{
  "num_hidden_layers": 17,
  "hidden_size": 160,
  "num_attention_heads": 2,
  "num_key_value_heads": 2,
  "head_dim": 64,
  "intermediate_size": 512,
  "vocab_size": 2048,
  "hidden_act": "gelu",
  "norm": "layernorm",
  "norm_place": "pre",
  "norm_eps": 1e-05,
  "positions": "alibi",
  "qk_norm": false,
  "attn_scale": 0.125,
  "bias": "all",
  "tie_word_embeddings": true,
  "parallel_block": false,
  "init": "trunc",
  "init_std_qkv": 0.0211,
  "init_std_o": 0.00362,
  "init_std_up": 0.0211,
  "init_std_down": 0.00362,
  "optimizer": "muon_variant",
  "learning_rate": 0.00846,
  "lr_mult_down": 1.5,
  "beta1": 0.95,
  "lr_head": 0.00881,
  "max_grad_norm": 2.0,
  "warmup_steps": 200,
  "schedule": "wsd",
  "decay_fraction": 0.949,
  "decay_shape": "linear",
  "final_lr_fraction": 0.05,
  "batch_tokens": [8192, 16384, 24576],
  "max_seq_len": 512,
  "doc_mask": false,
  "train_tokens": 175100000,
  "max_steps": 10709,
  "dataset": "wikipedia_en"
}
Each number is 128 + 32 x the weight over its row's rms, rounded and kept within 0 to 255. Layers, rows and columns count from 0. Numbers have three digits each. The size before them is the row's rms in percent of the matrix's.

# down: layer 14 MLP down (transposed), 512x160, rms 0.264, rows 6-48, columns 0-159
# up: layer 14 MLP up, 512x160, rms 0.281, rows 7-48, columns 0-159
down6 101:212125077135166137161109112144116126141123120111133117111079117124066185116151085213123149062159128151125137132101123148191131106102157152064172089208088121114171165110135194118121140143151043101109106167154133081144198133110116091148092063140164139136130133103171107128146079099146178121136078114131168126103159089110164078104111134139105165103163129177183151145100151143107132103160126136101134163139126087171117098082131110146106187107081094178103124183125135127104129104119072
up7 097:163144157153107068089196151140140122136226087108093093119110088066125168094132132138132123105190069120154168152154120110152135090149109159072078113108094086106137105133111122099093117122179139101102131176097155145107145125102159177139167103134101148128125104119114133139147173057145073073147196095140126137174140181150113113154145124162173103128128114111148103114161168180096106120147173143134108145121063114081161157137127075199157135106165156190122169108157062137086172112105085
down7 096:166149118152120072145095123095135119094129137130173148029119155087114147115118123131097162151132146125160182115157099130115171156153123102071156090137151100127148114105102155169104119169117105097107118145155156106119203123159163164084076098157148090145113139136135102087185102089109130127097209063111057165062141117168173072162140188133103156059166136159156120084098160114193096129167157130160153161108162188144104148133096119167096108100151112135153120151134085069097077138108113
up8 098:119124073133143211066111119107110123164125108112119080113088086165100137085090167152114172172188148101143130147110080172095160158178160142153112196143140148131100115141163128165107150115108109166124137172140070126105123117138085113124155120056066152147111192150109159126115096114118134189170123082123141111129177079118120210153141117155166119093136097124132089211126099111128078123093072131083118152107065126071109117123076143163112171132171122132129161142077164085140128153175091
down8 094:120048141154143165056131119128110112155195057112128129133124173123163099067144130139134193065105119070150163145162158107164170177141115126102127117123121096131157063127095144167175194091141129184095146111091148108137084151096093115205089139070103095084190163094117111132133092131122106170130058118150136187136173140093093133097156150126111103141126148155088136096117135128146084123139136126144137146168122109121151110044136137104144164160167110140182136163161095199122130088153139
up9 104:075187166179101177081141121126089133086090111110092150185191165141133119106125115143127136107168115067062096158210143145118092132119124107154136158133187151121137094140107089112155111135113083114081099128128105154134151106192140089166080157171095114157106127125127127117168125179108134082128102109129110111120142147139141011128117124060147130183135120117157174130110121067091092112154132093106180164111145147145082113112145145175060151134126134120129188218144142177140097099140134
down9 100:092137120138114148099133128132074136102143090113111230120181165156148133101051135172119096124128103144119088121155123183114087135122142114122141160144104115090136131108062090144151105110078074141116107135129067123085126075088126160176144145167148138131103074189199118118129132171147181129112113147121143148145106089160146085120148092148212143102126107134146176171127137113126123107143163080125132184083160190139111142099153148183119090098133122207132104128101039083135194130162090
up10 107:115100135151151110089131159088142193150125165067204114136126153101195135162090142123129084134089119124144106156116075134167069155169124095109159188170111150113193155166054107134093099142169042122143153101087109113085094120097107122173095135129177098179101129075131127114087139128087135174132112096118092094189127107143200078164135195156156099108162126188153154094110115109126076109129153105123072174096097182135140130172135139084117103125100148105131124120083138137115126140160157
down10 109:111123100102107140134175077129137155123149193078127102123160174078176103150138156094119155145096117088131148127090095102108193162119170099140165147153124137087148126146128070169094117141170173124191097101138077130078082128129159048109117120127120121141145059114093133133185127104073093156153098127146114071142130123150202193158140131180122092158158199133080164126133138118135111129142054123096165113093114142126145164133076225109123100104151128092174140154073105167103124159119117
up11 098:091179106131165089137144133094152108163160125096084058163121128095110110126081141147169135103084143116171158127124118105123099124175146138128131203112196111173127118119147115120145118108141153132182162108093177161097110106143161081080119215134133090197117111085178109100105150118086091201131181083076124115100195143103110111137160146068080115119163133111163118075165116187195064121142125122122140178172131122127115107131103084158080115088137130127121111122159161108134163068181116
down11 098:159104096126090095146173193142119151086117136153103118150136091110189120128125112120057123107101099149142110203149096087180123115132160112110096126170136158115107124170101145125128145113129046096114168191122088106161114157078135083161099070139129131104183100169120134147143169137143166085048161167150147116112174134148170121084156111162072132134184104181069175132081089152162139155110095144124162174060091114108116197123165139165093172084089091163102102117151115118135091145126144
up12 102:214126099118104086140148150128115125102139185097114136140092125143098175141182058069127168145195082064155171158103140114101118127161108184167129082126113116108171152150141157079073077113148115176085160158130143157119132158101146106139131089127121165166129171182162126123103091138162141093088101168138108178090160151128122133130114162098140137119131137145100167071141127095139141099120112052132072135123068152164136125179135156133083170142078099171104094122161117101194148105193063
down12 096:140156139107154084158146123118148089112114140176074171105082172108147104157121172121083089133146120186112117100114128105167158093115123150088106132158152086195135125122240083078075180151111125111116152145050095091109145129146141185186145135082163135068097130124094134108114083142124124119214097114107167124160124131182089056131173105139100172149124112097127119105141088155125159086128139161131172150127119164141146113196125118119158102093196152062143104141156092152113109120082133
up13 094:112098158170097114109145162116123133139057186090109148163116100099130133123105118173198139115110061163190133174118152165151127164160167126085097134110099110122135140083123126167098119086182128162106148082147063143184080115175160108132117086168121101149126104127164087122107129138157116151129085090070099155083122139073087111116177135113096130131133100055155111121172133160163153105153130091091163091161084128161175125176129129040129112133121170193152099144083126143114172054128175
down13 101:145165124119129113097169124099164199163118124098083144128118141133106160137132083125114161093145131125155164100164135156101114151144129128132090162129171115148102122135111109040109198115146122196134157110157145100114178141086110133118117140119159118170149105172091150140081116159157115106206087105159107142087186101058146126103164098134104186070067121109175143106216055176105074150149102145116164133138131212132117082127132106053107121124095166132127109129049137118179143126122122
up14 104:161124142114140131107137117153148078162171156088158171131097154110141053148179161089166134082127166076144120088168138081150139155133077134088122090128149169119109114136134166145141114111152139126154141171064126117090140130113181087087112110150125120172107146116184153129089141125161104137099142133160078181066124123148132076108131078097105139134210104149152074157125151149145100089091100096068089205125156125099107067073175225104124117178152147124167136174136155152159183111122100
down14 113:182141097115128133126122094128102188137103128156041183092180152138125106144161178166129065184104146174101153150121133156138134128132066046102124132117140096089128176111151102099119172094173155110192141086196141106082111149143200123158165098118093095101125164178135136121161088118102132135143143112083132060120166131170160126169072133125118095189115114176071109121191110095095115113123123052139126177107143185116088123178121115156144093094117144077107109147117136144148110143140128
up15 094:117088161132162107080128130148143192118135162157108100152153209115193160090115162102153086112156091114085118050138083180165109084124089145140115167119125057101111072132200157075135113104139204126156168135110156123126125139133116101145120147134107160137173134069083131072148154172100196087158125120161142098165133100186113113064112149142136103090116118142104118156129146123120209053102110160095140117102154133102172123171147135141095143168119141141134153167109166148080071130104121
down15 092:145139112110124147157158125144142118138096090108074122112089146126132095194067103118148157118127113130181140145110144148139160136109129130126053110118107133150204168142057080112142103188103120188141163137111175184175110120171117145181083158113151132157099146110161090117129084156173128109182140131098143134147121153140149102108165082152125153076161108141098149112130121103169058148084127103172164137116154160095157142015159098094114174124133148024138065127157139079160100108097110
up16 098:103146107150102182097105161141123107170148175137121134142194170090146086107144173143135124151079078068140146124152109115104112161096125146145122117119093119143123117131132098101137119106117059209158158117157085129114162117138129152133110078102064087157144145213158190140113147172073096100158152160155141193119153179202137090082119082102093078147099124157123093043163137162108163110106123050135095175138105112107145158156081123120093146131151109174141136074125120085148176166124141
down16 094:200108111111122103204153124183213148104085130159154144109091212121112123171155108135105094122125098127149117110170150118236141109145137166174109199092122102108143131064099086165125107111111144136174135122114120105124159115174110160111153167195126129127130097083132129106139121080110156193124126118112140178130103141125149095070179185104115128126181176133080063103082096112098082144111162121135110101115165128156083152145142139148110133129100156100104095177151097138069114109098083
up17 093:192118156110150168108154091120114116162101095124153109167169152195167130146152126153134133109131110117075082121169132071156100128205108088099207085141109184092124103082117125166148091118078137195124161108143118097152110130127112146165123136130125150162170179113128145116153164133115182116141128143164126004121121175136133165108125120088092119131133127085167094181109150084113100181114167130169119121136111169088116085095155053083098140123086149075175170155088110128127097087093134
down17 094:079115181178086139122085112109120060159112143120156101161109114111062116148128069110115144171113139172102121169110079134161130112054108151152160113111160141119114153148051110151098174121196110175126123147151096148112132095115125121096144149118174082064121042190080144135102109124122144086163115120045114148136159144122158064177161126129139097121140122183137144141169170172174148134142142107184160100121077132184121171125059138076137128100112108161150124136133181126112114147172089
up18 106:098147104133127167095171134156135128096150141151145108163126157080096120094118126127125128139114226032096143124143139170133068058126162157111112108151210135120094158180099099149075106117125124169119138078158136159108146147134102127136175064041138139146174170188090147112124151158170135121115115081131121143179101064118103115189122137137166106167074089211121116131130093095110155138151152175086170110072132157111112137072120086103138159107142099152142138103168119132140159087124105
down18 102:104107158071188114166151159084129147144116187154128099162089157162121168124095134153128084145157143110145143137058133138108116161103144129168136159126158080118128141139111155200135073090092123122168087150120164096144143093132119165102068119082095137127229143146118175088100118157103146100118149126112172173175138154054092124179180130073096141103156175118120097123140103132127118066064120156134115130108160091152135054104201094101100203120107124112131134162096152158105122108091182
up19 095:130098114148139069172170128104119184152145156084129125129076105066153108067117150121127116184169118150128192161162163116143173141129183118174151078139172115107142108152092129112118089116159180135109154140138112084093128159125080142182116116090173113141147122108132172181143084162115101136127072134110123155068120141164067093073161129053177123106096106108158115113175128170117166173130145121128082126100107125089133194096136092100079092083219161179107165095140144134121171097099124
down19 098:157159184075134136120152173142110105097165107177132113141110058160142131142141158126151115140081082110108089137071117147101130136128086115109103133114096135129143130167188158029195132092126075141126133184133098159100120077152212173182069140096064138143147087099145142093111163150112135164103165120123159149126140151186155154186111111107112042133168087132164122193152166144144137087115102160091135089138120094134134104092141107134142138140151106116161079149115119193087069090145133
up20 093:111101089183081164143121126171136166167130117151142090135136126103089129090131169103127139138033184140210102127164128104139117116144122062102127110156205137145129157156139170051194187161156104122158115137117177120065094135157111068082106149135147095123125127114091090128116094131115183137143033087165110089109156147140168141128143118140145068132064113140101074133098169182107174104075162117127097099194134126141136143147146127098107159160135138150093135126173115136149113127150173
down20 090:137162151158101084098178119110144143133102161101152135188139052133187169144115162107130125151124083071178151133081135173131133164150143142130106096155055120121147114147135162015138146131144114171132158097122095130145121149088174165180106081074150072165063085122144145135170126200153105061070150118087147130134135109100080121113120136144109160136137142144194146072140094112159148101177145170120120167112137146119161155117119139087156122087131184090112143089094132087099115167082095
up21 101:130117147164210120149101090097108118156139123048074170157181116136127084120132179087163154133126166102082101109108095163135115182111132147113093126140098182163166074149114204159159086139138149097068161115125105136171120098114138121121106108132112129113113031150065109143096118127097127162077111114139088165132136157164109145193102104142124129100125106139151097163119071144156156171128164162145103158110142132116209197133073211120133113113099137117104149163111123184087157103121079
down21 102:121193128169133108183130097115126132166131137092106120147181132117085147113147093169139122149056106133163187108051138109125077117080088094106099134120152119121101067137112118099145142202115168147151145094148168187118115164128172146152119066073143150142098129142079176097124137129123163089131094113108115150175161148163142131111160119113059152161067116149164145094122065115166136158147131150158127161095104159093118199048131138114162066096113132110177213149098112104099148088146155
up22 100:142133166170109121140150179131141066095099082085160108118070129123100115088125083167115185148169087116186080173166191131108085145155132149117133130124143089145151150127088101154131135121147107107206059160135112148132110140177078114158139145133121157075168138078128136139160145166124115099113132167197137097130076111138139137104082147216141159105114138129128165135128118140109055115148069098137129122091141094090066088096111128136141129140136195172133189137138118104154108032085080
down22 101:147106116222113162130154157158077092081093114126127168188205175086161114106167129130055112125118147144144110120154141138149085121173121129100101182144093128076097195182110057081139115120096128151098151141143118128115195174129102154122107120177166155121112144149124062135060093131101101090111094141159125149177164190127176076113118131110081096119144114120145138071087139105146091123154145166113135076123149151144100120123097111145128130174155146130086138126177058105124154195118162
up23 097:109130129116129117124207104202122108104096140144118110102129186053176147145178161106102167145160102183119168175156157102148144134141123101098119145179154111093128089129145144128125073124147117175148149111152176135134133084075149094166193071095131095172099122155170095097127098059074091177110089106094127116135092089106111136162092097143163112059170122075092066116113150126158121128073145180136128214123133116112122141107165164079112131152123109128170104143127173104198130162116115
down23 094:121150132090125196138156082127144152150103133146107091120125132140064175055080151136100174144178045104105125111173066106126093111103123147123101143157167179158183156175145151083158071132069106195181119157122152107069107096131142156086060192100157155114147117083097154156130100094124143095135144130088127119110093089145140135195091075096143146116107086144128159135128154115183158206142144171130099134134169086115126110069178091147115145157179111112130149145101136145128143142143109
up24 096:084077135151166108153158122142139117088115106145134184202115155103160175125125138159202176135141108134114220142119140155116149201115140083115154054098130156092104174100126126118097082166130137083086149111039125133169152060095116127113103155177130109100075154100109082141127119130144158200134163106112103066166103130117114098124140121134183103104141056094128163125101113134183122149142179106159125136138124061128126158196105127147128098134131092150105164124128121104131049092134149
down24 090:139129097129133137155115161156086142160143151191072144068096109130208184181176145111125128091215136077108127183096111103124117142110102132155075080181203123148163196090167144122147106050130128121145129160099149129127087147159126127096144138139114115188128110109117082106129124126162106107139148130137161168079134077064114103121117132078094138127142134118138059158154134117092158059071100156123141096069106175171158159177102094111088120103128173122169105140107101114161157155135101
up25 097:103143150157086129132120111100075125139046116072104174167131144099109059150125076091161109124117100103047107129120142190091153140115067116110098054152151191128132152229135108137141154169144121157123122111111172140170150107119083128130175070154145155128100114113114136106120126099151155154146115124154153119134109116152202120115101169107113102123127149116173166095159172086072125159088135062202152173074116146142083193197116137102098159158145126152115103159119116130119135086096122
down25 097:148110125115137105122082083123125135134168163156191107100096071128147136185161178117113173119099070191154129145149143081157148093112196075137118117141134122103114167099113179121121084112076113097129200098098130138152119114154138112069109109113159084198159141137081141138156103170067157068176117167134114167114130165160123134126100128123137073139135134125088083145175162102126125085141143163095204134155104131120151090143094113133092121158222127116063116122065156088112123168134195
up26 099:108176131110146111096119133127115112099135168157195104088154132111113158167125142106169123102123116096033101099132061062157087107097076103125153132070158117179135144168151160084184093139072109151154166123142150112098126155149111130178082130115132156164183149179110153128135109162120122074127144082109126187100159104103146160166175136176179139184097086125119078088149219106175094105118140148046130105108145086118130189139124180120126113152097104134134167113155139130105096087138107
down26 090:109079088187117137159141108138135167113143143160056110172128127124120087118178129117109135117154104148152216172168140166066127097139133076134044124098101101127131074109167115187078131111113141137108127107135117205160135123180104136110122132149161148095114118145167158122108110137124115153132094133135165123140147178094096075160140151093091137082069135094148097188086089138118171148143112129201153129096050141122158035169106117124155093131145165095150134128203115168144167095166118
up27 099:106093055101130106120090133121121165220157190100175131140119130102171110151027138115096143158114114101102172133090128045097181182120114153132140139163139141126135134175152134099093101045160098111086117152126087135095112123132169141132130150137100176180090101146095153118096128121101110126120135131171120156117151152108137088140125092161096092045112176168189147132144086203127137131151129116131134100089102129179151189091095159140124147106112105172135159161140192177176128097115142
down27 103:157143088122154097149159144161107131177148108148089197105100183088132072072160089071143096160119135179097137134142163162144103148110158064221085076094140168109166083150106130137135097179128164159114100076152134153127192130139143091123137141118110194108145116096126123133154131111169090166073063152118170140125112169124130138186113137063129111109116138170128136205106087129116123106137153124185149133074097153117074066110169116110122144160076129122118073096114151089159167108112130
up28 100:146114112125143120092081150146176217170085078129171141109089107120229146134131172139122164122088119193068130120147134123145150133103180137165183149095109124107153120118088125123112151112125083065119130097099086117086146185105101026148165132117122109168154085091143155132110163166111154153135094144140131119102149128103152124113098157147092085093093088177117102110157136160123117135084111119106134117109102174134154130143123166139156200138144111190219138127103143122158114114203057
down28 102:147118121150105150158139098068121112125088102114131143161178178163106160210069094201074112120152149112106109167100096136074138090163156114137115141099147123130119123125107172101130137066095164114108148103131163103118082102133180176135124111116158105140161172153097159199159152125148103134180113136177127127130103123138126150093094115103178074142112168098140141175112086080138150159165171153132113113201126120098123122048092103149087177145109103072143066160091124130129116069227110
up29 100:120107162150139179106144112126149098087108121160144107173146140143158112164130177112059159077158113101110129152111122116106167109126126134090179175153115110133134064177114157170139068150131096048130149064159116107133059160135145160078110118138159103148114125104175128192129165154150079140049099124155112118098125143160091147139146161145096155105095173062134130115209072091125170132179140114096115156144137142092158108026125092169130127107149075127124120187150161107113181135136085
down29 099:108127170114118093159114112150144083148090127173138166122130123172195164096093081101113073168121108145154104103116150118158107096195083158023151147137114143140132154139127160047112118154088087095174122095117159190120140083100107179127110075129117129109105131158147093080173149138134125105160162144119105135200093125185115113130165129111111089138113148142138093124114198149158161137134095117139139130075132108175198121135180082082110167084120139058155158102093182167156095142080121
up30 098:142058144148103136144153124120214105112119099119102113082134133104132107143151152123118099156070113098151128130097144138158161108123175150154114140110185134089229158119114180120067144047131130148125166135109056075091145143155126131152119168128208150194169142118081122126103118170083133213147180071097122167113113156147130136129104132068176140155094199164124135098088079148121130122154166101088075075113130117109126131097113121118077126117153137133130097123168153156129075131167106
down30 097:070139088132101147173159140088052108141110065139157121148168182091161063105172194086106163131090124142140124156101111136176129151128132132108156119082139103126141109132131126098117143087139171149134088091125130175169163145107114101135145076168175129130136148164096128096135155209129118125122112117182119075059108221138113201117116179161120158144133121153110105080172075134138119119142109150147107095126030165134150114083114100155089117170092094163134183145132086170109104166113110
up31 098:098181094141151150140101151187139051101119182093187138137083123106143147106079131118101084126092092138114132067087156135107092114149148157138147124133144147183110119141119147143142116155083120161133185144142092156165103106192096114134079135137221151147167159047147115132123164123066208130107136122071070080073126125160159187105099119081141133101119142131160177105146104224137109177137131100159134141155183138101157083112112112114143095107129126121105130109148115139158103151189102
down31 092:140051190208115120107182115112075179167157124104154163158165122122115080110174161127123131134155184124101134163120171116066114097125067111146122131082106125133104070117098140119113130140098048060170127093145170125129171131169126087121185134135092143111074132170112123135145113091121115127119133119144136140135069159127117138105150119121119114127109171155064062138158133082093117114136116145148117149147150207110137144065168157255130140132151119085153119117175095135130131120164110
up32 106:097184124136066124151135097183115085180117122045104102132127139176139113131128109074175133059165072143124063127050116143124134191120148161134107087089162127183129105142152102161154108150091123069150121153149147167126190061131137081098179125107166127129137157091145138141139101135144165121116128093115168136080098156163112167154121122131161113115174145084115132112146153202093124201111107119120155150103121125188140129052121103042117174184145136110136104178110160121147135121145137
down32 105:131159111160109089089120078152144132127145103134160148105092139077153150091138132045088175161105157204122206122109111160145079099168165146174127073166143166103157162105129150200108096150084120165159154118089134214147125170152134082135139099052138107117073111177148149124167085107090107122133110124157099167148133122118184088119133134149095127096102112127154134167179128149133151141138106105203139113091105079084119116085067130108107109130133155112105098169167091185089087163135135
up33 134:104115156077132124088120152169220155171161140140151161125111153111180132126184145138067087140121112092146109138145097154152052179135105072105116084103159157138184078068175164124099179119108085140145125103168134148143145126092132134070141239113203159176132063145117121107181132127136089121166126115143098131134165133067145119150149134090098080151142164091106107074183170103096115147113069147069110113096123128136160115109149122141144110119160094121125130174140146135178131146127100
down33 134:111166146123121124137100150095108115168167121116154131124123155142139093074134075160074051114175129075124112150104085170130124163142113157134092073065087114138172141122137107072167139159096139154082144103153136119177214137153066155141124130169143118167150103131121069168162042089129125146133103124173177171162189114080222124101149061072095117123151181113102138146134119153088148120138090137104153133124147093104181100126181130094128131111166102131136122134180103131123093185101122
up34 098:092110140140118120120136129109155145117071095178072138164143160098102141095120225150091086151154103138136095132090198137083105158148085146131118147107114126122104093162174142143069192173137125113095158070143162183089183132132168154059147102129086134129168061137136174094120122195099183114151164109139100062139132070114145168106112140097129097121141118123066148138168133181040114130074109123109100146186188092144141114123109164156137111161139132100098157132119158145151137103110095
down34 103:190196147128167124110026159152085103115141110166120172088131194129133107089108153166146181126099186102072170114113147138133179143199127108101068134101136146098114118132100112131154172174150096121092102147096139125133098159078114201127122133156124037119116137083058138170154136082130120104135080136101109107144103120137126061158136148160160142182099158099141167123199137130161106140115172121135144084099142128098130110178091106103117084114186154131121100113170118095130129106159084
up35 100:126109123140176077155145166148166112122194105143091128152163086105125086125160145178130160196130146138090114173133138091134044147155108119088128165155089140070163135174146142191119126079158143102145128135112128167111125137118131093177143068118118099124134094126118135118147104138039168148129156152163105134147183129083123153177108140116176130129136148147167120167113097127142144164126120080075144179150069139177107098000057119092135138136111130161105180100097097107117180127162157
down35 094:114169122093153140143150145069119133130123134114137160085073100130081138178112127191143080105127086104103143135149081196145187063097162082203143154186152113103143047130175112173104127158143137091119062135147132147093113198087114194081151176096093124122139119133137132081123164167128148116110073150070094108156137085161167122130164117162133162161159088155135093159181094168078137111146144158117145074090151094155063123149146111095104114147149134118161105128085157151142112130158094
up36 093:115140197131172092136134128169144161135098157125200101153129103191090141107151084170127093080135110152100062123117154118147123111156167089101115108097184117130143136136114168172105098095119134114120157106050137055111045113073112179157165130054174112094106177159119120133125109173105160163164127112120177119111078125067128127147134145118114153137137128116166117123041148122201100124131117099119165190134115173095134079128147144141170070140134113179112150134138134099169150166196133
down36 095:188126099137146146135169159150132130174137138063107115109093104151220128115158106145163148162129145147112197188130111124179113157085158171182177086115142148091164139129141139124152109146184099134176069106095119145082177106112148120146108145129088134176119094083155155108087092122178060100115082170088076077142133130110059095050125150129070101135130149145120174127132114104133078134161173149155111083164153112128103092149113104147107164136082152141101138098128161103151103047101160
up37 100:098094213166116113031141077147170118170130114138140165074036142096191072121153097150066107177178144098146162163111177115112132146093150194131126150083168160147162110124158131121069169110140086119138134174108149095140105126134150120116099116123103114133128157120153130061146118197107157153177148108098082105129177077172151160120120112171110100158139082103150079126120161153143146099148162092098123093148140142123128105047137134123160154139113124174102125096094127095095123186133147
down37 098:159108124128132127125126136132118119144132117160142098091162129096076109075172176091108178163124127131139095182123162134073165094108168129215155124191075058106112099090105133154100132149115142150072154117145141191102143120165099111106113131162137089117125099150126109124109173210139105155123150156128097152110158131200136094103115109153122139091185110150096169129120175100214120113128071156120097116133156165113201155073131093162083131118115122090160059140175154065128090149097067
up38 104:169072147148093128157089137152117082103105199149147159110110117148151111096107109137093113051163102178143175185139091115127139101119150111087116094154146149210179106142096132138108123154158139179142175074170178114104134096161168120162138078107177107137149185145139170122109170140137127099095078189100125133125136065185121103119111117160186147114157125097060057121170105146179079162170050126120137132118104144102117118112136152146124143115118140105147044076100100152145109097151121
down38 115:097137166125165172104092127099058137170185136127086183149122114086099070122136129094108193153160137138127099123131129063107091158109141081142138130113165137132136136097076159132149104191085193171110179099139099091119091133136161149138109121153121050105202120120131040113176132117123130098170126103116101166123124170106182148166138137096159172163130057154090121162131144153169101084129095151147124127151159065157130124132178160140156066084183088146114130102105106074087150135144149
up39 092:099126092108252079083140168143144098078195128130104115103126155177144090150131107145110136143129162143102171077160152102126160148129095130120157102154149125139074090111153099135136197065118157120146118143158136184158105126156074144091090128101097161232101135123125157132102066141099104132083160163177121140127080072185181131127123126100166145116168065107153157127120122148100117078136141175159140147122125076120124118171155100117115129095167155121140115129105132088166085150114048
down39 084:107134162138124110124157025148096120157099121149127139129142104174115164126130171137153111105134158091123147179114104125124148080086153129144087108161113189061142200112105116058104130146121105149064185097119108123063106192119161100146146177138160116057138113117174124127085169160124189151127139099123144177135173121130161094082107119125141104138135123109110089098135114110102154186116166163157190139105159102060087108073110112179137103143094164119092190133124192155068094142160122
up40 105:113040149134135126142136178126150165116073087163118080172160132186190136087123168141138129085104118136108177135083123165084109135071108108120132083100168125199158086087130144170075164128175124091132128167117213122138150087068152112155165093175160116152102125127157099090161102143099067091130132093142134170124082135163112146111149158117149175142161110135144124114171128138142104113139133161142123065137092093160142132099106091122077080087121059096128164187180152159152118078149095
down40 100:149089168149086125152095072119127099144148067113111133142111140113107106044050156096086075216091116139124149153119143127106139114119182138145118136160112158142134162087105123088119149143114145103093102134151117133170143074109142128139156135152124089139072135188101145166090164115138086152182156130145118124104095115130188222108116149149155124134159131145085027125146169086143154118099114103194140122115162114159076133110137136177127184128118153103214165174132125135076140141064120
up41 092:138141156192154109090124131156100136133122128135164132128173169135137059098135097113066165126072164131149138168133155167079129142129106078092123148101159122164193133114119124124125109082127173189121070102153110070115120146168083104182079114119193171130116141144118087094065148190144148118117156105113137082140075106145158104119158099132182132158157146128105075069104128158141139083101127166069066113143095114156133101122073182217102102127132124170122201117138168168133133126099171
down41 097:091148160148106124107142116085134122178115136141152121067105099165145168140115043111153160114043107113104138083126114135119098145094113086151135153177145118189094119172166173127129096093158138213079092145102168178115109078152166166159146111124145047101164184131100124138041127163079138166134116102114141114155124097189176089162135157114151139149159126207158127140114116159182153154122144080131099134085106121101131079070112125113076160082133089136107122155166107119128166140140108
up42 097:121102073186106104085120068119098116114074155087085164110161180092097177179129168110115172084138127144122133125128139188122132143107187133112134159108144114114208157153121116134166179069110116182131142149138121112159137133174030191161138149100156166138106155159097090082091176069098132080108111104153111170111145102160081118115101122107119172119123110161155086101164141186176072113179177108101117116175131136083069160132139121115096137155123105143163109114119157108086173109093125
down42 095:114091116095140112145115129118125142147109125141072121083073126101086114090130109151069124141101094110126104119040081108138103123148147137163109127058188128113115150147133137107111143160097151215169116146081157146122161086164234132107153190133130130079125144095145156133144126175154160161137193118152162106104111132096139208099149107118154114132092067138185126076133186149085144130117045143094099180130136152073162123131165138127191120117052159154162102111126147109118138118156148
up43 106:114103166119197098102137105141114109146076109144107106090109121170114154162109104102136139153132179107079147240125101145168161077139134117073152112117143131174117111178140184151098131164113141143088146114160090143119089133119153075141098095139103149089102083089117098135139168143162125153105142140064089113186144161100125100110186108096089101086140098162126112068137227084170135163150144117159066141157159162092207121150076187107142132135141168151139148111116135142129119088102066
down43 102:112091117179180146130057186129128146115099134131182112102138104148118088142125171116135137082092124107108150080122149119113099132192137092131121064068076146143145210133134121104136124143127108178172098130160109086135218124096189181150167096144116096145122106182122092145135075114097170129140084144134094127111082128194110125165132187219132097153105115115169143137104138123105154156132078139154091177085143145161125140104153085104130103103122130164126099109058152089094154068168160
up44 104:133137143150135096094082135081104084168108143068132135160150119126129134105143073114152107191147093146159118138090143126158135126137114125106148045151132137094143168139092090134120099116067053116097088142198134128122133192182129161158119111129190112143159132095128126138121162151182130083109133115147067208149128127105072186142159139097147136096176113096197117115148129102145109134172073138131141161127102162172100080118190159219164141132084136121135086073163126105108123103183071
down44 099:101125143109175105145135142141135173151101145083079121130166166106103070132148120115087147107104120096157112193119174139142134154131180148085117158128185090132130089151083116124132101193201107080111155192137108186131149160100130082148088118157128121098195176149113154114108107145148120177117140142149174146191097115095094119149027183084132132152157115148155148076107162118106139103118111086142122102108157151090097083160183089108090034152131104125107093204121120120162159140100111
up45 097:110099123129163172156149194167086102137100096116120206121097051080125106100119126072140153153126146115097181154096090112149139142142173179131089117061158144149104134137121181098141114098189086069177146089099113099118161132109136162142123171084116129121123166133097146154116115124141139113130138093191120105162182166118142178149149070190100080129168108101135150162164146126090089127105096081123105146119148125122167195125094092087180194149134136106091075183149143071167166097152111
down45 087:129080129189075129138118087102152169127116140134126096138136121156101156126062121105138113132170143079154127124143098184141054137143193178103126149183102062151134130148137102251143120119109110095109130135129117143125130139108117125175150120066116132148155151081157110137113133141105082195158158157115121139168111146056148137129087145127172161067172088133127106079118139106148184164063136088108130087090119159117158067184100121146090097122101091111145176169153144177119172067101146
up46 098:121153165134179127121164128128114104093143127100141116166101071120090125107119061171159128178133109147186088139185128065118139165149145131143125108139091139099119124138124094137160094109131072143100160168114099088109113156170137150136169179136165151122139153117125130118118149133110163075085169167110102156027159145099095158130110148160174104158121090104192139112073200022101116180098136134169114113148119144141114149153119136131108179203116072152104120134127152120117113053183054
down46 093:078114152124145136133134123163113166065128136180139148201099128149084081096143124064163110141094146171187154147131158089151119110074108115092186157142122136134130099090187172143133107086093132099131100165187108121102131087065156118121135140138175120161083077140187176139159121137128171110161147137073131143134161144149125119098121130082060122163186129112156064143085115080111099167134106214123102088178106184133116150104122162181095123090116150116066096112110106187154113132159096
up47 092:098068129127178107116124114146136104171152075097119128129138168157074067091090151129078050170127103182129151157202145118147179063119133183118120099104105094148181140128111141114094120119135119134166157160151208139172140096079084137077128120191136113121126173151124117144154140164128157074104139169153104143106063090150132115125142144141141146199093101101137091151086112175154086136133145134164149127118186142196097083110113074168093058157157131118139136120191120105162148110115096
down47 091:073161102100105126078151105102146123136096151134089147130162144167110101170193157131125179093150126081096106105101147100129073165119126112152146167146148148167096149173156120106106094140164105072068122113174088153090136105141133153156129103062103129132094113125167128145084109141125094170134101084108170075147153138171148132127104106133117139129147192125139165063141123110111225111167085144091129140128131159091190118110149150092135237066073077165132086169093153190096133150141154
up48 097:186176105085102117164171107105154131211109130102073111052122121117129135130127114101114121156163126071114207118153113068143097098136089152092156149174120091142123107098158162118079099120092103142144175131165093123115106142142104147178138091104159134143146135133044106130137111134078104148116134134162128166105132162190151131168115125115115099137110120134118102122161141094195099105065181136151118200091089145119090161171129168080091165164160140053121083073143163213113125144156124
down48 095:182067065107159152094132172073137166125122164130108103093118175139079129192141150127157096130157121102089094107136108116099097130104193128148088141096154195094151143083144137094115078107179134124111120136157175138154186114136107151198120150148097148141160161106193099116084132158063115102099090111095140094154123151149106134203133135100128154132165146089142140139122116168124128102168051137095133072104140160149177104142117090205132041078187117109106115188125107133155127121117144